From a checkpoint of a small transformer trained on Wikipedia: 10.6M parameters, 548M tokens.
Each number is 50 + 12 x the weight over its row's rms, rounded and kept within 0 to 99. Layers, rows and columns count from 0. The size before them is the row's rms in percent of the matrix's.

# layer 2 attention query, 256x256, rms 0.0925, rows 214-255, columns 192-255
099:38 47 53 46 74 45 45 54 41 46 55 42 48 35 69 26 59 45 54 46 57 37 66 58 46 35 41 49 69 66 56 36 46 67 61 66 68 59 39 60 41 51 64 69 40 37 46 80 71 42 58 43 51 56 74 48 42 44 49 54 46 72 60 32
102:68 27 51 92 41 32 58 57 34 41 50 47 57 54 75 57 54 25 39 35 61 50 47 28 62 44 37 38 36 40 44 34 50 54 42 39 53 59 43 49 60 25 52 39 64 26 51 64 95 57 43 28 51 39 54 46 55 48 59 57 51 58 52 46
092:29 51 52 49 55 65 39 47 54 60 60 65 75 54 45 27 45 51 40 47 51 58 51 60 38 60 26 41 54 54 42 51 61 45 45 43 73 41 38 32 60 41 54 44 68 49 57 55 41 60 40 65 40 48 38 58 36 54 47 46 35 51 53 64
099:42 48 52 27 56 52 48 64 56 36 48 70 54 50 60 44 36 44 59 57 52 69 52 39 57 51 69 51 60 58 59 57 43 49 58 31 35 44 57 36 44 43 53 60 40 62 55 63 33 44 31 53 39 60 52 48 57 76 41 38 50 47 69 52
096:60 38 36 60 37 58 51 70 45 44 36 40 52 57 54 49 71 71 81 58 49 35 47 17 41 32 43 50 31 65 52 44 56 61 68 61 51 55 38 47 60 35 32 33 35 36 59 42 31 27 36 45 44 43 52 68 54 54 63 51 60 38 43 53
098:49 45 45 48 44 53 27 58 34 41 36 38 71 60 67 37 63 45 54 49 18 57 27 43 48 55 41 44 42 50 33 66 34 53 47 60 58 70 53 38 46 60 40 50 66 52 51 29 63 46 37 41 36 51 50 28 57 37 41 54 72 69 51 52
102:56 43 63 76 47 65 63 47 50 52 64 42 34 44 63 42 23 35 74 45 75 62 47 64 61 46 54 51 46 53 48 41 25 63 51 38 50 32 44 42 53 64 39 56 50 46 52 50 63 54 36 44 54 51 58 51 33 75 56 60 57 47 59 58
102:35 39 51 47 54 41 63 37 53 46 46 63 55 49 26 55 55 56 77 55 56 62 40 36 43 36 37 58 61 39 69 39 37 52 57 65 59 62 57 68 44 52 34 48 62 66 52 27 63 50 53 43 53 59 59 60 61 32 48 55 57 65 21 54
091:52 63 51 77 52 52 52 55 59 30 45 49 50 57 43 50 50 63 74 52 40 58 52 55 67 39 18 46 53 44 32 43 46 46 29 46 76 46 42 32 47 56 61 45 49 28 54 65 57 33 53 40 56 77 39 63 52 51 38 56 68 62 43 63
101:45 54 38 64 56 67 41 42 70 44 55 62 27 46 55 63 53 17 43 53 20 62 44 63 31 51 53 46 46 46 44 50 55 27 42 43 49 67 56 21 50 32 53 58 77 49 68 49 54 39 39 38 48 48 29 40 47 62 62 51 47 42 59 42
098:37 48 44 58 55 56 40 49 41 67 52 39 41 68 68 68 29 64 49 61 77 35 50 37 49 49 52 38 37 55 35 68 48 53 45 36 50 66 56 41 58 49 55 67 61 48 52 57 70 48 61 49 51 53 54 55 47 64 47 42 64 61 31 63
093:74 49 69 72 60 34 43 51 34 61 74 51 62 47 71 39 59 41 54 59 27 31 49 53 45 53 58 44 60 31 43 70 35 51 76 34 48 50 61 57 44 47 52 43 35 57 34 48 57 20 64 44 45 53 60 50 49 49 46 52 39 57 54 48
098:53 40 58 58 22 48 57 39 61 43 47 44 46 74 25 40 49 53 52 45 44 38 68 57 45 36 47 42 63 79 43 53 51 34 74 47 50 50 27 52 48 54 52 27 53 45 47 61 34 49 29 70 65 49 32 56 37 51 40 58 64 51 44 51
093:51 36 42 58 68 64 65 75 32 30 34 31 32 42 59 57 50 40 52 52 42 58 68 62 43 45 29 46 55 44 68 37 46 46 45 32 45 45 40 40 14 42 60 59 57 69 54 49 51 56 64 42 37 47 48 54 58 61 52 58 47 36 51 44
096:34 68 29 65 48 43 54 48 53 25 27 71 41 45 53 63 36 60 49 36 36 47 40 53 52 41 71 39 44 51 46 42 34 57 49 46 41 46 36 38 52 47 40 24 51 49 36 63 46 66 67 47 49 37 63 50 39 54 39 32 63 44 43 53
102:46 52 55 59 40 63 47 39 69 42 66 50 42 55 57 56 57 32 28 43 50 39 50 54 61 35 47 55 13 50 38 55 34 60 41 72 29 68 53 28 41 34 46 47 47 29 44 64 47 53 55 63 67 52 58 62 50 73 56 31 37 62 46 74
093:71 58 60 44 56 68 52 56 65 39 59 40 57 57 48 66 57 57 30 59 38 46 28 44 34 39 42 71 62 46 60 48 56 59 39 36 32 54 75 69 49 60 64 37 47 52 41 69 49 65 49 39 53 64 65 41 69 27 57 30 44 48 41 48
100:61 73 44 43 45 26 36 51 67 45 32 29 50 47 51 24 43 49 49 36 53 53 64 50 50 56 50 30 41 32 58 64 48 43 55 53 51 57 39 39 71 41 62 59 67 48 71 58 42 56 68 51 77 30 35 39 53 51 30 58 57 46 53 58
091:72 29 37 56 37 53 53 57 35 54 54 66 57 58 54 43 58 48 36 69 35 52 36 35 37 37 29 75 38 43 47 42 28 43 54 56 51 68 35 43 47 45 53 61 29 50 55 42 67 61 51 55 58 55 27 27 27 62 38 48 45 63 42 38
099:52 57 55 54 46 59 38 41 77 45 27 75 61 49 59 44 46 57 52 57 48 52 50 60 46 66 22 45 33 53 43 54 56 63 62 50 32 51 36 64 54 59 41 58 31 46 55 52 66 58 44 33 52 66 57 57 51 65 71 32 53 50 74 46
089:62 53 24 36 48 45 55 59 40 47 45 51 52 61 56 28 34 58 25 40 36 44 36 58 42 52 64 35 37 50 42 42 44 19 37 52 50 63 64 57 49 59 52 52 42 72 62 44 57 50 51 53 52 55 57 40 26 62 52 48 59 58 39 48
093:55 55 42 38 39 46 51 37 59 36 50 46 41 41 62 56 66 43 52 71 36 47 37 78 43 41 54 37 68 49 30 55 38 65 77 41 50 44 56 34 50 40 55 44 64 33 54 55 48 58 58 67 75 59 56 64 49 47 47 48 55 42 28 29
099:76 59 64 49 69 25 22 50 73 58 59 56 62 59 53 52 55 41 57 41 66 60 50 51 62 62 49 34 61 31 45 43 57 38 63 53 51 23 43 44 30 42 32 44 41 59 67 52 53 30 56 47 37 41 49 43 58 19 45 45 54 28 61 43
099:60 25 36 58 37 48 44 45 80 45 34 53 38 49 37 43 57 35 46 62 53 34 60 66 37 59 29 54 29 81 43 50 67 46 28 53 60 78 41 64 52 39 26 55 45 43 57 47 66 65 62 63 48 64 44 48 67 47 51 63 29 27 57 37
097:63 40 57 20 59 38 28 39 56 52 52 53 54 60 71 60 29 44 51 34 51 44 58 32 49 59 45 61 64 50 61 33 37 54 33 45 36 55 42 48 46 53 54 43 58 42 19 37 70 47 72 53 49 45 37 46 29 48 46 32 58 61 65 33
102:53 65 57 24 64 38 65 56 35 47 39 50 53 40 65 38 67 49 66 61 51 58 57 72 42 52 52 39 44 61 50 45 45 51 61 50 50 51 56 51 85 49 47 66 46 30 68 76 55 57 65 57 58 54 54 42 60 65 54 66 64 51 56 53
099:72 59 47 49 41 52 55 77 29 63 48 53 46 42 38 59 50 68 43 55 58 62 54 54 43 72 23 35 52 72 63 50 49 81 57 47 56 68 34 53 51 45 53 51 29 63 73 56 53 50 52 43 47 62 39 46 65 46 38 43 42 32 65 67
098:62 63 59 45 57 62 41 48 48 57 51 32 58 34 64 63 42 56 38 29 54 56 57 53 76 56 34 61 50 42 55 49 61 64 53 43 54 53 49 54 59 63 40 73 57 69 45 94 55 54 38 54 50 34 59 68 51 66 54 59 47 70 41 64
096:62 47 50 37 51 41 50 44 67 59 56 66 76 47 50 57 51 57 59 68 34 53 40 50 41 29 59 48 59 49 51 59 51 49 55 48 20 47 57 65 51 23 38 57 65 61 39 49 29 60 54 63 49 40 41 34 66 33 36 56 56 31 53 55
098:34 56 62 50 42 36 63 54 58 69 43 42 38 50 41 60 56 58 73 57 58 45 63 48 53 38 33 69 63 48 59 34 59 64 68 50 64 42 60 52 62 74 52 41 47 41 41 59 56 79 51 47 42 39 50 43 36 60 68 32 53 65 37 52
100:46 88 55 58 44 48 68 42 49 73 50 42 66 62 59 55 49 45 29 65 47 58 54 36 53 59 48 58 43 52 37 35 64 59 66 58 53 49 45 54 46 46 46 61 34 35 65 54 78 57 58 51 27 47 30 25 52 60 48 62 61 56 50 48
097:55 40 68 49 60 52 48 33 67 46 60 58 25 56 38 63 42 48 51 30 46 59 36 67 52 54 57 33 62 49 43 44 34 59 55 63 62 44 62 39 51 59 56 46 52 38 48 59 34 70 49 49 62 41 49 53 45 54 67 47 45 42 49 47
101:45 48 48 78 44 63 52 52 54 57 50 67 25 29 50 52 64 67 60 64 49 40 71 54 68 31 51 65 64 60 61 51 33 33 38 59 72 42 43 48 62 41 51 32 37 66 33 59 54 53 36 59 51 56 58 47 47 47 67 53 76 50 33 51
099:54 35 65 37 59 56 42 47 38 31 57 48 54 39 43 56 43 60 19 61 74 70 29 54 42 35 24 72 29 49 42 62 54 44 53 58 59 31 70 39 48 68 51 63 57 58 29 63 37 56 69 48 59 25 44 48 39 44 63 70 38 36 58 34
096:50 47 53 21 52 40 48 47 40 37 51 40 42 42 70 62 59 52 59 41 50 49 57 30 50 46 37 54 53 44 37 46 45 61 48 39 47 46 64 64 52 37 57 47 67 62 37 23 47 57 69 37 52 58 10 53 72 48 43 63 53 29 55 54
100:41 51 45 79 42 44 25 62 36 67 60 64 45 55 37 58 75 35 32 70 40 50 43 44 65 57 50 47 52 64 73 42 64 44 81 52 53 25 56 41 53 81 35 39 46 38 44 60 44 31 40 52 37 56 64 59 24 24 49 39 48 69 54 29
095:46 72 43 38 51 60 48 41 60 68 66 37 55 56 51 48 62 41 27 64 56 65 53 32 37 48 48 54 61 51 65 64 49 71 52 59 40 41 54 69 53 61 62 46 48 56 45 43 42 46 46 60 28 43 62 49 58 37 62 72 49 71 50 59
096:54 47 41 52 40 57 47 58 62 36 77 65 45 44 36 46 55 54 56 59 46 64 49 40 48 46 57 56 44 51 47 56 77 65 35 53 37 65 46 53 59 47 43 50 54 45 66 64 38 45 43 54 37 55 51 46 24 52 43 40 42 68 52 50
097:47 54 54 41 47 35 49 29 63 46 31 44 68 36 49 59 70 61 49 33 60 64 38 50 49 55 50 41 58 55 48 43 61 67 47 56 67 49 39 48 64 53 63 38 33 50 64 46 46 61 65 43 61 42 41 57 53 47 36 69 50 54 52 27
098:41 51 32 35 43 65 72 68 60 38 61 60 44 56 50 56 86 44 50 52 67 78 42 73 45 43 47 60 60 37 57 53 35 62 67 31 44 63 38 48 69 55 55 54 89 33 58 31 44 66 55 46 39 43 45 53 62 66 44 45 50 28 61 52
091:43 53 51 43 56 49 76 62 63 62 60 52 49 59 66 22 65 45 54 50 35 75 44 40 36 23 39 66 44 41 62 52 61 76 61 39 33 58 55 53 64 63 38 49 63 48 55 57 46 44 43 45 46 41 45 44 57 46 31 49 48 67 41 75
093:61 75 47 63 36 51 45 24 52 36 67 36 49 45 61 44 51 71 55 60 69 45 57 57 66 59 44 26 44 31 50 34 54 57 61 44 42 55 47 59 46 40 55 62 57 39 57 42 35 23 63 54 31 47 49 41 47 53 49 34 48 71 64 41